{"head_dim": 32, "d_mlp": 256, "bias": "qkv", "parallel_block": true, "doc_mask": true, "train_tokens": 149800000}
Each number is 500 + 50 x the weight over its row's rms, rounded and kept within 0 to 999. Layers, rows and columns count from 0. Numbers have three digits each. The size before them is the row's rms in percent of the matrix's.

# up: layer 7 MLP up, 256x64, rms 0.283, rows 193-239, columns 0-63
# down: layer 7 MLP down (transposed), 256x64, rms 0.126, rows 193-238, columns 0-63
up193 109:483531568513453447583383498509512479553447550471573538488524476504572574548421613531549481577416449534500582513479501483380525585513537528478571514512525443517469463475423494480436513478460518
down193 108:443543417552483519565528485481439510637657509485475441552475507520478495410507490458621546498564417513483510529433486551557532514446455515540450552523521484500504429455497534469557431460496476
up194 101:468487510515459598424611458433584485483483607456446543512514581497588509564526537506477551523467493508544561500469523455460507481478550487406491566438519506525420492483479473471440535455392395
down194 096:558507457410491528523609580553509505486422453468515541514490453486581545526556472499445497487494470520508398550484488546486471511457510483541518547481513522510502350534448530480388548597375526
up195 097:517578567519511441584595515491417446484479567539526470460444509510479522536462515563512479454445435419524497496507460468602511483558424494392420398512531447522519526462545513496551528536452616
down195 081:472441472426523610467424549618553512565499544535435581476516508468510461469495411457450508544557547579443486546501496515516457607505498547556509527431467502534516516515532434493466501369517430
up196 102:486516533460480560528552461486555532402472487467503494490572442528511569525398538596563432551508502450565528422446480556415454438383512492448505544542562489394442472512560524503456557481546501
down196 096:459487524547585476480597534550433607495430516401473519561481454419562436551485552535478575521450551605538490441526521479502504490419445483577521399468501491467470416469509545516444542511484498
up197 097:515594529523540525536565479531498505589536521434465398483572477470610454511480465501619481561543488485531463471461365522476556478473428497582498494493449537593532443527459574481433506526497473
down197 095:446425500483498485548453508482534430424462463563538554492514534502490521516467536521453509504462505521491602473547671492430451515502564516378514464505579504409547613456479431494530502438507530
up198 101:499463486465434489542547433492420541470412593576482502517574466462486483479428617495486504515485439473492479468479525519537492525501483403423447478579485434480611510508390568470571514544580530
down198 091:519495534490429515553506578523470447529545526557573467534469493530616486576546417522474529448491578517509442447449505483520417475467456580531562520402499428409520537468513505481430591390482486
up199 109:473518451459614435447467598494543519542485496469538406585530452457453560602473506453559476536551487521543500448452381546520471550543504472561510436549545543409468420507479479509563522545492461
down199 129:468460587491434410459556491661496492468440514479538510448548520415523530467433557528449539499506480518549520572536493517568590543465446455444454524453451479473466495404518556497453524489603533
up200 096:448486482494516501586504472555461549501490386527522519464535474484490434565525422557491449506439486528569540490485432356526500568538344473564561487482589525495508521491481482452554442506464570
down200 093:467628527567505431454480479448569458574425515530590454504545484477476491400502558515491513540548460521567407530537485484456489552449587491465503385509479480528447484535594449578518538477487444
up201 091:473417460506501566526442448402448525437502479528437544452567517524467605453438543464579512495490519486524402448582471542502552481491481436424477593481542497580463610562489494522474531440521555
down201 083:501630506502472410467507515530504533583416523499527537550481493430511416554485473486420442490457584438560520518501493480539387547516508539613573456512439535438538401480534557474544483482475470
up202 099:420351452435496488486573581596495462423529539561461488495503499509516488444521463523568539473535476455464513472501489528570484569438555497554478441509629510470506473415461525500508593546543566
down202 091:507648490480525523444485463494551542441457521495604488462436424445477571545529548474378520531500596463522486497542418524518454415519508426570540537499406510433557511555497486502526509517511443
up203 093:451438477413523527490450510453491490547605551529503477480432495496549483514515531479516498326504512531564498529624354465416449545510595509529501496486508486519519489485512545538419500516482563
down203 086:566612529584497503487540436558456498439441471443445504543535553479473528490506431458521471673494470465461555466387592500578545466505431525469500518436496526507494504465532482531580472531480460
up204 091:539540506516517522576420525541443500474408506528540509545462416507614553506470454609485513531516487490389505508466481485510473551468522358554499446563591518506478550423512462423471550484466566
down204 089:453553414523461444466428478437549577541484483517403518559532508538529475533453591469512537558494463548568558408525458464441521415461389563523545488470442469521508484518491533565463443586579491
up205 114:492566460458461504479452405589521538416464500447496564589547503470461573617515553531496449504435478496498533546484422460506480491455391549552609493475422466502573508488500527489471514411545442
down205 122:597487425447503527495527527668506392476507557449571495500493509552498524423553523523461493492534474549415489478531392548436503460499490555521543558554486499499454392571511497462548524482433467
up206 120:492509501479469478568504540392469430458485608475462507546479497422486489506493540400513541607499576522420484443556503495456565538620483503398470545533543500497519544518519489464402407557515531
down206 115:575490430473535535518465642555536469590439493485397545482579488538548482487479520532530452516452452497503534536372495504495466542491484562471602479467489404449499524459496528564468563399517504
up207 100:456540501402470503431481500452509433391538560522512518493403524577516476536459629502542586498580453540519470498407500546465472590532452491545454525536585558511445488474555545447437464476491522
down207 122:471557508517516436444503537488519524475563488473468528486538524565474433452423467506463516480474567464478510486444517479486465460574474497469490552604528431525409457535533555628475443665435584
up208 087:484560569460508470504511475587454490530602462414477533456478525511501576451471459489549524474506473454479405490470419484596441594568450493538536535493520466515568473459543558405382562473502565
down208 108:484483410522556476477529565503439504557525448529515464534450549530486426522596519423522447493586530590535579520508467528429573346505519487479438518529429499460500457603480459467538425521491530
up209 098:400632514468521504467474435567489476489481497454491472412546480518499613510554517594495539555399500486560434452480455481448575555537583449503516538534537470514487490395490459496566483542560459
down209 098:567420491537534505496514637518461446491589560518524531488563515476482542440520417507600397516496537455436489526526429585539370489516469424535500486568479481474460430423532499513507474535478500
up210 101:443474533542605477550467414503524425480540471450583506498531489549531475517507480591540556475475596542470390547502516534481431531372510472602473506524562431484469545441435545497492518429457481
down210 099:471493523430491596486466434530610509472358524571509452540471486527465574509461477458482417470508512494527455544503476595521527487521485368548534496488553456492473509527538482447578558539619467
up211 109:591515443468497578464545597507437472595433513524606492469545487464470454458565536489521507520383514465489484431564430447523518432569436476481485464563557488480540459519403559510535472428485541
down211 108:482484600476473543464517485582412436419488520510443470412421481504491516485442478520569520494480560502499511447509483470488506552494558509543649513469539432591506420637479521515535481510418534
up212 100:502526441489447525558465530483560482481515546452493379510615430490462435506480518490511515530486488549499520475447403539446596479505368508565428584564500481517589407451449540443519481506504526
down212 108:573477552507590518550517532472472437407455547532478524502531496558473452540415494577497458516451449442518522502602463495486554522532496437446547417545560451514488482446391468555439469590417576
up213 111:447569448555579494447423470463488469511558464587482507612548456558502420425508548515477587478474469489462533492511481480436482500535567504436483539541542562539387571476458601464521466448429468
down213 117:535483551450500570586598489594479467522419515430453446364485517440567566449540474431529533570507533504561463523500516460536542523492483503458561440475482505444555438511493394472438549507473562
up214 096:555483488523579521522481456397633493504391526541542540586566593506544563491570515488519440469504451528505471468550503565486466417525523525447552552473414449456442474406449498482477529549475468
down214 096:509557501466461509532464452493506372590510491560568550516531516505460515516407417531491454523484539538498466486507588439513508486572495485370419424460523575531399581520570535487548457543469485
up215 111:538452441465508507474447464529533493518458492554596538543513492482454419534435425540514517475491530426514600576449435585516428611499438563550534502426497467389517446509510542511567557450557472
down215 108:491454562472413487537560611472522535494549466486484549583454453481500416547512509511465426568545542508403424518440546483505518555583481483364565536474518527552553523524478461504461388532483473
up216 100:440469460495510479574449541448569477538486402460464509523490467430567601451511632436502437486478488547571492494526507444492508502468494459478620524491573450558475448442449527484444462552612485
down216 092:551497441555459591412534585531434511479419492598427456546513472457482368545435498557521538465513555473512516346518498503509479557558548481556582482491519461539506432491506512472533514490467493
up217 107:514617517491516504383472466421538501552526552556453466435596443495542490491479538499449598519487486524511441485507366487457508492512447573384571496498521462549559512480544553538503473409537497
down217 100:553475606449583466516540501447548540495485463454545445550444549466451597517456504526578457597513474484528529512554518469468487487431479398487387515453436550522539492525417512533389549569511502
up218 096:388465558541562563494558508470475483423520514529459518496469542438484402535545463511501499484441534506429625506583358496593466496547533553508490517459511506516463434515504503418472547420460551
down218 089:580530504465416391510468507494543411551484527483559532503528481508505519518497459528468537461582474520490403449525571458430530457369471397548570489510471502523509571489568461535544554497615464
up219 094:475486603509484570489482385504551444449455438452568397570529445506485471501594474529448488497536432446524466549452480466503538589561475498454458569521493384496534441511535451551486495539595514
down219 095:511428467535415378478515557506457589520432507487434518495429549499538489479468588446518457536467539532472590466565491599505500498459502453598503423476488643488541487471479511514535521527493415
up220 097:511418425397445510459552567546520456457470506429542438542586486505423481519531518553481461534446485466550512505538436540458582501521582496458449481465473437503526544401459475358536434502540538
down220 104:480451604567554436504514569576428431502479503431510437542600512537458506450557463536479506514480466439471540507541472466485481514505508427462500417393486475531468539547482446512535646565507582
up221 108:527470485432428563503482411511518566461351551505446500535571482394472472491557514506490481573625598546551519492485505522459494499472485536500458450568496543520498472499440606468548430458469478
down221 108:457510508485558410568548539556436434584488549439425531474485511553593444438538492483531632534495500473481484539512487530459539498446489560403463464506517594515528491498578474492482424390441473
up222 094:595415494546500469506408476476453448425417633562517496483492470475457515447483516529496479502486497538536603459414471538481519465539412517467417561516586490527424527502456582537518492493541588
down222 091:448508442512523491443552629604508559475465436469447514472633454558444498567514575516466460497443483398589413509564514487497497550417478530459568506523482461456511511576498498536494494473471464
up223 113:401423508453474590569484474631586535501498420483500530497489520453492526498446468426560491514487469530482481577484495537434492425496498530546421545489462494574520519486417596511530512377564540
down223 106:507551522489556504507499463459414508513577436484500587418502489570532531502488543479439583477569455509465536455581486498560600412447530545392416525535459502499475436554466487600454446547452539
up224 097:440426457422516489532500470508552509460425494586563397447553502433550415505559545489523566458510514460586547407561511486529475496483484466409554551583504467511486529530398528589455476494496557
down224 091:488646503648502507451506565424553507476569553488523484525468485510514471479421445488524523525517489449413485576510480446481527445506552560631462435482543520519468421482521475476504522459588453
up225 105:593541459511503572487540458561466373512517431467532404505529513528429493432426544527412518529496489587497524542452510510480577577538512562388483434400467562505530495533464526496483486564483541
down225 119:518413575495486402508384644519522476482531534463599534556559475489510445450534514402451539567510537507457470479529548498561374469486515488505548556436539492463506510430542480501479457523510547
up226 089:500505525476487524520550501436575548501458529537583531553564558546520529437607468507461503490418409503532440417465459395530481428483539463528564442536543492561483515507475541403476425464505380
down226 082:433519628428404469524523478540479453569504496483476511544512495448495456442534554469469521504484336487512458530481559546461408572541527524494492548530571488440546459450543585587519541518500443
up227 100:492479414386463472427471376564506566440532538467514441499496494452554473484547542486481566545540483508544407486406455464486517570517487548501570538524577430497507463640441480532466521488512478
down227 091:445525469580499563531549504486519470645533534517457513456499500527554492508504471422474557514648622461474507521427461487482483404559521522413468428456459517556528495403532532479452474484509487
up228 097:491570452501542549499406484472498546588546564532554411513436522532438500566505483435391510544523468461506417521458542537391560517443473524582562438536493499610497480440488547524491497429515448
down228 100:455517477552487439506499407488382535598537473502508522460573464514534500507511463561584511475585509542426615460560522423434550387480467582496448529486492509421499522514412527493509503561474521
up229 088:490472601480546491566539527520533542468494537495538477430578450324539524508459612470430485516563525567590494464552452412458525506502545471508467493527488545426459474542492469498443497493555416
down229 083:528433448563388431525580509492547438503532440393519458508499466513504485463533512489591533493519482493498516527527575513491556345461465537603525626434514513522486498544509469510477459571495446
up230 097:644479534490498552500536502463494495403557520546577467501516484526552511500470490589440443552471423469547456508527566577445510553392486377486597428445485537519536482528468545511435488517540488
down230 121:563459571516509474478526372393476530509408571577516510439550562565525444628436507556559460461471533390464571541515545492510536541477481549477459463526524456488494458508479435475490465544477538
up231 094:483490476584488522471427459596491621519533623422491417523484474429490514507561612599496581504508518554527542494467388413522459461498504531548450472499481476495504521504454505439473552452504521
down231 080:525540496525432504517430507440538362524505440496387565489420590446565458524460551527531479529516485582459565481572525466513482505494450503584550520507501483452507411482566551560487414547432462
up232 093:479492483510426527611494616483424489434487556552488502487471505465537427508413491508543431483415504507450554475524546502517508532497463480453410503637488567447536499442476480558480598569530420
down232 089:486591485398587447471508403507506445599531466458445518493532438534499548472554455533516513531660498553536456546469414521468484491407538511521453480421512563493535499567527487488477464527474577
up233 086:543566548465559442487509506494476585383472574467486480523464503536516437506522499496484463505531567449454472609495368528529481474484507421477467411469483530530511500444592541493484456581640480
down233 077:512480527548432627482492491413482468500548516553532418520428478388517460564477536537529592518515484446436508508506562404450557535488475485509479571532483401541407456456483546520602479475544496
up234 100:466508489507538448544535570521460496502496467582577435514531468414521559625436565483562388475551530430488406395535511475547440486512481519516465588495494523553514458456524469469461603486504554
down234 097:517582483478459460460522478506414523484580503440420539470436517557508522390633402445461538504516496506570495516465529510557562522465547576520550532428542497396532509484550507496510445400552496
up235 105:469543533491459500534554495581513494402442481491496538554552532448517514464553396463550554542429567420450567451509475406525545556464400557509447516453445496540536504493461557455400567440559476
down235 114:489565441490545474460542477372464495432402412534486512521508499525467635485504494441484482465559526480520484500590472573397519533451495539499513557547510490471442507599501503448510485594472601
up236 095:452437466437456552547519363476621539566514507515478505493518613557478525514554507471385575448524455515502535491540566576535557525472554418457549502484555553457518508481418518482451542478479476
down236 092:574459509493512508462540494573452497508577444501380610516543580492509384487500571452513455501536510443530543532458433474509498572439495471427411510458499481402539537523567450506572456511491577
up237 094:525450514585517505564532610419505496547534524472580441468485590400443591444492499572489462460436405478572463425515437422500532500466474533606474515469540513491496457468470542462473536493539548
down237 089:450523487433498459454482479599418500502486422537390546437487446520519419595549452486474484560519458527521624578548539579454491488501528558500499428498493501528493574507567552570483420440470480
up238 102:431508528492434448442483514500592535507640512527526403479537398543455513503580475469501500582459485409542460557495509582478473515584487526493550467491539479481514510501525480435426617481588482
down238 099:549582466505556488466524452499503454434514576528515503486434524473563504501381483518581409428500483516456555540542395495398539453451492546482513540420492420588515579455527509580530533572486491
up239 097:447484562512404548615464467487516493441467587511538586489556484543469469513537561454500570500448403436494512504527532429545458467551514407423468487479485574617497504515440485571547550521465444